python train.py --num_hidden_layers=9 --hidden_size=128 --num_attention_heads=6 --num_key_value_heads=6 --head_dim=32 --intermediate_size=512 --vocab_size=8192 --hidden_act="tanh_gelu" --norm="layernorm" --norm_place="pre" --norm_eps=1e-06 --positions="learned" --qk_norm=false --attn_scale=0.177 --bias="all" --tie_word_embeddings=true --parallel_block=false --init="trunc" --init_std_qkv=0.0344 --init_std_o=0.00663 --init_std_up=0.0344 --init_std_down=0.00406 --optimizer="adamw" --learning_rate=0.00201 --beta1=0.9 --beta2=0.98 --weight_decay=0.034 --lr_head=0.00594 --max_grad_norm=1.0 --warmup_steps=318 --schedule="wsd" --decay_fraction=0.543 --decay_shape="linear" --final_lr_fraction=0.0 --batch_tokens=16384 --max_seq_len=256 --doc_mask=true --train_tokens=123900000 --max_steps=7563 --dataset="wikipedia_en"
Each number is 200 + 40 x the weight over the matrix's rms, rounded and kept within 0 to 999. Layers, rows and columns count from 0.

# layer 4 attention value, 192x128, rms 0.119, rows 43-63, columns 64-127
207,141,253,210,189,191,190,183,183,167,203,113,129,281,193,256,239,239,284,314,216,220,274,97,204,200,246,184,87,171,126,109,307,198,333,348,301,138,170,171,195,210,179,283,239,149,124,217,216,301,82,239,209,264,280,186,251,267,132,97,208,198,190,212
211,257,107,202,239,235,251,224,177,151,283,205,163,246,170,252,80,183,151,261,289,100,248,196,194,117,178,182,151,242,217,112,198,162,166,286,225,167,196,234,242,169,177,225,136,219,157,181,193,184,101,345,134,282,250,198,174,199,209,221,226,194,145,222
199,267,120,197,275,216,199,244,166,127,263,264,290,185,241,170,251,121,147,259,140,168,192,173,194,152,211,258,203,261,166,182,168,190,103,179,265,187,215,257,212,200,154,207,197,152,123,181,208,189,140,250,173,288,200,178,158,237,207,185,147,200,190,159
198,116,270,187,175,185,160,101,237,204,182,127,117,302,170,300,156,270,241,151,199,211,177,267,115,199,183,208,157,39,227,273,155,187,209,312,146,253,227,179,196,226,279,147,211,245,216,226,233,210,292,163,278,215,252,207,226,190,188,168,192,216,209,241
233,225,237,152,103,234,143,145,187,198,139,181,116,330,138,299,260,175,301,260,122,238,281,178,194,210,264,210,133,137,217,191,256,193,242,296,241,217,254,105,173,211,261,138,337,155,185,238,181,252,182,172,222,239,230,189,203,199,174,123,278,200,256,203
155,151,112,184,134,124,129,204,183,208,139,166,192,229,226,299,153,119,204,224,126,310,169,57,210,194,246,246,246,191,207,265,184,233,174,277,241,110,172,184,191,284,249,106,145,290,119,184,286,233,170,264,222,303,134,170,174,197,143,341,313,200,242,110
166,250,236,221,265,216,202,165,169,241,198,146,204,174,267,166,170,211,224,145,141,208,115,283,191,252,187,259,319,287,234,264,207,205,134,207,181,195,250,202,190,169,192,200,216,213,241,180,248,182,266,157,186,178,126,194,171,108,214,273,155,205,179,192
164,299,162,90,206,133,149,179,131,165,206,250,264,71,268,167,276,118,220,307,86,273,163,95,265,245,248,240,214,276,262,234,193,224,124,178,204,100,202,200,149,203,180,205,281,238,181,176,215,173,186,241,195,138,144,180,148,125,242,258,191,207,174,142
190,230,311,220,100,207,220,218,246,241,167,260,211,287,96,166,148,177,127,137,236,185,249,261,274,192,145,204,187,151,163,106,178,170,239,117,164,196,115,241,211,182,205,238,144,173,220,263,166,165,202,203,192,74,232,240,193,227,261,189,270,203,215,232
224,117,290,192,246,152,245,226,211,260,242,194,170,148,169,158,275,300,30,173,316,265,210,211,301,91,143,193,231,138,150,214,130,195,233,116,165,219,153,254,182,238,158,251,144,219,238,226,191,146,272,186,248,136,180,222,211,275,165,160,114,189,251,221
249,278,151,86,149,220,253,277,286,194,189,249,167,186,176,101,80,139,104,226,307,107,149,157,208,177,166,205,101,144,260,145,234,209,192,210,154,213,95,217,238,175,161,200,236,257,203,252,174,259,295,244,190,151,253,244,222,97,257,254,252,199,183,184
181,153,164,250,149,202,183,150,269,186,210,144,160,222,182,212,99,122,302,198,182,162,173,150,212,207,231,207,178,244,244,165,180,142,203,330,183,141,175,221,253,196,152,201,165,255,162,200,266,232,149,244,151,230,211,205,170,214,184,226,314,225,135,182
230,218,194,206,163,228,257,247,176,153,306,218,199,253,141,273,89,227,141,190,330,86,256,258,211,178,186,152,155,150,211,173,173,192,260,198,153,226,211,223,212,217,232,177,147,202,195,207,144,196,156,254,216,223,277,220,185,216,245,189,227,203,226,274
238,120,274,141,141,206,143,210,153,237,147,187,166,262,135,215,268,267,204,154,222,284,248,212,148,192,181,153,176,55,193,246,193,283,279,157,173,196,194,187,138,253,246,134,195,173,214,212,126,206,230,182,257,76,204,215,247,220,156,172,155,193,280,218
217,152,181,139,158,115,132,252,218,236,140,219,150,94,213,201,213,172,221,192,207,304,157,98,295,214,218,260,214,204,227,275,134,198,217,156,150,122,126,217,184,247,183,157,227,279,193,236,220,184,227,181,203,103,135,234,186,160,192,301,251,214,233,128
134,88,213,233,174,108,121,145,269,213,201,138,147,157,193,312,215,157,221,189,121,237,164,194,220,225,182,218,161,143,151,317,111,145,255,258,142,154,136,166,178,240,240,177,150,345,164,265,293,216,316,184,282,156,158,210,199,275,187,219,221,215,172,167
246,265,250,113,200,191,248,215,193,224,248,179,191,224,185,218,204,234,154,231,255,217,236,232,125,176,146,234,142,73,229,231,200,255,217,171,246,185,174,205,162,199,200,153,281,200,199,261,153,214,244,271,264,86,207,216,232,214,140,139,166,206,215,186
210,132,192,228,127,233,208,177,240,264,109,236,226,154,194,177,248,127,248,174,112,241,157,96,164,256,205,150,230,138,167,222,219,245,291,151,155,220,121,160,132,260,202,169,169,245,215,184,179,279,285,128,271,133,133,201,219,188,109,206,225,209,283,156
201,317,220,181,199,235,234,206,260,159,290,265,201,163,152,155,101,151,126,158,256,79,162,311,252,169,140,250,172,160,229,208,127,167,137,139,158,244,174,201,231,151,172,216,214,259,230,256,202,162,289,257,203,159,248,243,181,184,288,238,201,208,95,203
217,109,158,215,197,176,175,179,214,180,181,112,137,273,171,251,220,197,262,271,178,240,257,83,165,175,238,185,70,157,163,164,244,216,270,358,272,173,166,169,222,230,213,211,182,182,137,214,233,283,132,244,199,361,246,183,250,265,119,171,254,197,179,170
174,154,246,229,89,209,131,168,280,292,60,204,245,272,199,132,295,164,245,62,99,295,191,284,159,256,180,270,233,82,185,231,226,265,191,136,137,263,220,168,193,190,239,147,216,182,248,227,192,216,294,97,235,151,158,211,246,120,145,247,190,200,250,148
# layer 4 attention output (transposed), 192x128, rms 0.111, rows 43-63, columns 64-127
306,292,195,179,188,127,330,251,195,171,196,255,207,276,261,154,143,169,158,241,239,244,221,155,154,264,128,177,240,246,328,238,208,258,241,80,125,227,211,269,85,158,184,159,223,239,246,228,188,134,235,236,192,180,136,174,207,108,298,171,272,236,202,242
195,155,248,196,172,136,296,208,236,249,186,264,132,207,184,199,208,139,222,237,197,156,175,195,204,266,175,216,165,209,301,253,152,302,213,122,205,204,195,206,273,209,222,203,229,229,190,168,195,200,287,147,254,160,62,199,233,207,195,213,103,251,181,128
232,187,288,180,190,188,279,126,147,229,141,282,186,231,90,171,155,186,199,247,222,210,188,162,239,265,184,168,199,233,247,205,165,233,257,135,203,161,219,201,220,215,228,216,227,224,230,222,216,188,209,219,202,143,228,191,167,142,172,188,170,253,160,128
172,103,128,187,210,148,151,244,285,202,174,174,206,98,247,198,252,242,194,180,189,218,233,243,258,133,243,193,267,176,191,216,198,223,163,223,246,226,164,189,182,230,151,167,194,196,229,205,207,227,199,208,116,201,151,120,169,248,258,229,241,157,220,261
261,219,220,139,217,149,256,248,226,204,189,191,257,134,295,169,188,194,161,191,260,221,167,177,128,215,165,196,167,204,231,183,284,254,179,117,179,242,192,233,95,195,166,98,169,197,225,241,185,154,207,178,123,189,178,199,193,181,264,211,147,202,202,230
186,248,248,191,205,203,426,128,210,140,251,309,124,223,135,168,167,287,280,120,244,256,216,174,185,238,168,168,124,266,120,183,207,200,185,165,202,255,166,189,163,202,192,251,210,187,201,280,197,223,169,250,159,158,291,174,182,228,240,193,116,206,142,219
147,121,221,246,220,185,71,189,218,185,186,238,186,161,151,254,219,211,206,249,240,232,219,189,249,162,225,250,167,91,163,199,144,170,191,249,261,186,210,191,183,220,208,194,163,142,177,172,181,228,195,249,190,215,257,274,152,229,157,151,219,157,193,171
157,210,260,270,215,295,238,98,226,154,232,190,217,273,126,148,138,266,213,94,264,234,252,144,155,201,101,246,95,162,152,147,210,214,280,274,240,231,249,130,233,186,231,240,169,160,195,229,248,172,212,256,213,251,290,319,156,225,199,205,129,237,130,127
228,222,202,128,173,268,166,258,192,268,239,71,162,119,245,220,206,128,213,270,188,100,159,223,196,161,312,209,236,311,175,194,212,197,138,170,202,193,148,227,183,209,233,164,284,211,145,169,164,223,217,79,221,252,187,214,225,179,170,238,124,212,230,221
208,246,166,179,198,234,100,200,157,169,258,167,199,208,214,227,184,139,241,191,127,178,214,232,244,204,268,110,211,283,174,174,250,184,180,289,170,158,235,191,246,217,162,229,315,218,246,166,179,239,154,199,164,254,209,146,197,114,192,174,346,185,185,312
168,178,248,212,231,210,223,214,209,181,166,100,157,207,202,232,234,126,191,193,60,118,235,200,195,103,247,212,212,189,122,229,227,205,90,172,163,227,201,171,193,203,219,137,145,228,216,165,215,203,213,168,279,253,82,231,239,266,262,245,124,154,227,184
198,174,247,210,212,220,297,211,250,270,240,236,111,246,227,228,193,218,193,202,253,187,218,164,202,191,213,247,174,182,169,266,131,244,192,118,248,219,162,219,145,168,226,209,214,195,156,201,170,223,254,212,211,192,182,235,196,278,230,195,53,214,227,177
170,164,164,143,148,136,234,266,182,179,183,197,188,181,239,192,245,157,253,188,144,186,142,216,210,217,214,245,264,208,258,208,227,229,148,187,186,220,167,179,291,215,211,210,212,234,220,187,222,221,203,75,242,162,96,73,259,199,184,261,163,197,213,200
204,245,125,182,167,167,162,259,186,158,193,147,278,150,277,180,218,221,177,182,169,235,213,224,179,132,192,183,209,248,111,133,251,136,147,239,198,267,180,203,212,217,158,227,226,251,241,166,232,189,162,151,170,249,240,136,164,195,190,228,307,157,203,300
146,240,219,207,224,309,241,132,184,154,308,169,166,251,177,194,177,244,225,79,178,213,239,160,188,131,233,141,113,248,59,160,254,140,182,262,218,239,180,130,205,174,221,247,242,171,211,208,222,223,199,242,210,263,269,262,210,265,198,196,141,174,185,261
170,149,204,205,242,280,253,167,238,191,259,177,169,226,210,157,187,302,196,108,213,240,238,183,192,199,296,160,206,258,89,163,204,215,255,260,218,231,208,180,124,203,147,214,281,194,265,224,199,220,228,257,66,204,228,200,158,181,334,188,193,215,174,308
185,163,200,178,135,204,145,286,196,162,148,153,245,160,255,168,244,159,174,197,129,188,230,191,177,182,220,191,184,227,140,158,238,225,160,244,159,291,196,182,164,219,194,155,200,207,281,137,262,176,172,148,184,243,114,177,210,162,259,217,270,194,174,293
231,248,204,216,223,231,220,197,138,125,212,164,271,270,288,186,216,257,192,155,166,264,241,178,129,173,225,193,189,207,0,144,230,110,168,225,154,254,231,247,114,165,146,214,182,254,209,220,220,196,106,260,138,216,350,164,142,186,255,194,251,159,213,276
136,60,221,201,189,244,113,194,230,261,147,89,186,159,168,232,240,173,176,216,128,120,172,259,242,169,281,226,251,177,203,226,204,239,164,237,248,180,172,144,250,233,193,159,185,152,216,132,205,223,229,122,222,242,74,215,223,218,229,232,115,194,218,162
263,258,197,187,206,150,375,209,213,210,211,280,171,244,234,168,167,208,197,185,208,232,219,183,190,252,144,131,224,262,291,236,192,224,222,81,131,219,179,221,134,177,179,175,210,239,230,246,219,169,236,256,170,150,135,171,233,172,317,185,198,231,194,238
196,196,158,201,211,215,175,237,190,229,142,123,224,103,203,271,240,232,186,219,179,222,170,229,214,132,282,197,242,225,73,170,193,115,149,253,190,189,173,234,87,249,160,208,132,172,141,201,193,190,106,197,207,216,317,205,171,276,169,225,203,151,210,251
# layer 4 attention query, 192x128, rms 0.105, rows 64-68, columns 64-127
222,220,201,179,195,233,204,204,249,231,215,217,212,236,229,149,216,179,199,174,195,185,206,244,196,186,197,165,240,176,163,209,167,176,191,201,249,187,239,193,218,193,209,195,183,190,186,253,227,242,194,193,202,203,223,154,168,192,230,232,209,234,245,214
212,217,213,238,222,225,268,186,171,227,147,170,247,188,188,182,172,207,240,244,240,208,247,157,251,292,155,140,211,273,256,122,202,239,215,201,218,226,223,197,181,165,154,220,271,167,257,235,184,159,223,174,168,239,281,183,196,205,253,172,182,209,120,197
167,215,211,223,242,192,239,166,203,213,261,254,191,207,229,208,201,196,156,215,190,217,156,271,204,189,259,180,219,217,183,237,206,136,176,215,170,205,177,202,165,238,220,239,132,236,214,188,254,210,138,223,253,270,165,321,167,226,193,266,268,45,221,220
143,185,238,230,226,185,210,176,201,203,224,123,120,204,198,160,175,217,170,199,173,157,196,242,202,144,208,226,183,164,258,216,219,181,203,212,240,223,190,236,209,190,228,207,158,232,192,234,215,257,209,203,282,262,167,267,231,195,201,283,224,111,251,243
199,166,245,243,181,247,159,191,155,181,217,238,144,196,221,247,185,149,203,167,154,243,194,207,149,125,240,160,185,190,145,188,254,148,178,219,165,161,191,216,242,222,241,220,113,238,207,216,227,194,158,260,169,160,176,208,206,210,179,209,178,179,248,202
# layer 4 attention key, 192x128, rms 0.104, rows 64-67, columns 64-127
206,178,201,228,214,267,186,225,177,200,182,220,148,194,175,192,238,198,200,221,138,204,170,246,174,226,185,229,197,192,240,189,237,173,175,189,212,224,216,269,225,218,197,217,223,222,133,228,196,189,196,217,179,225,204,168,171,187,235,160,176,142,139,218
225,181,133,218,206,204,193,227,220,210,219,206,187,203,153,219,200,220,224,216,274,189,218,192,165,203,194,148,187,200,204,258,195,224,207,210,228,204,206,237,247,216,211,209,190,196,123,230,182,193,198,179,182,175,213,166,232,157,267,179,260,174,207,219
223,218,220,185,159,124,212,174,207,186,243,211,195,208,239,210,183,186,190,175,238,205,238,206,206,168,262,197,192,178,229,199,188,182,152,206,144,199,183,152,131,157,172,184,203,249,226,121,203,182,195,218,274,164,167,217,198,200,221,212,218,304,183,215
230,220,213,201,184,194,180,176,222,189,177,230,206,204,248,184,194,238,196,211,204,219,219,211,181,181,231,176,238,194,207,205,183,207,162,191,149,244,176,147,97,147,213,161,163,228,245,122,221,180,184,146,236,176,163,227,192,229,159,217,213,264,187,236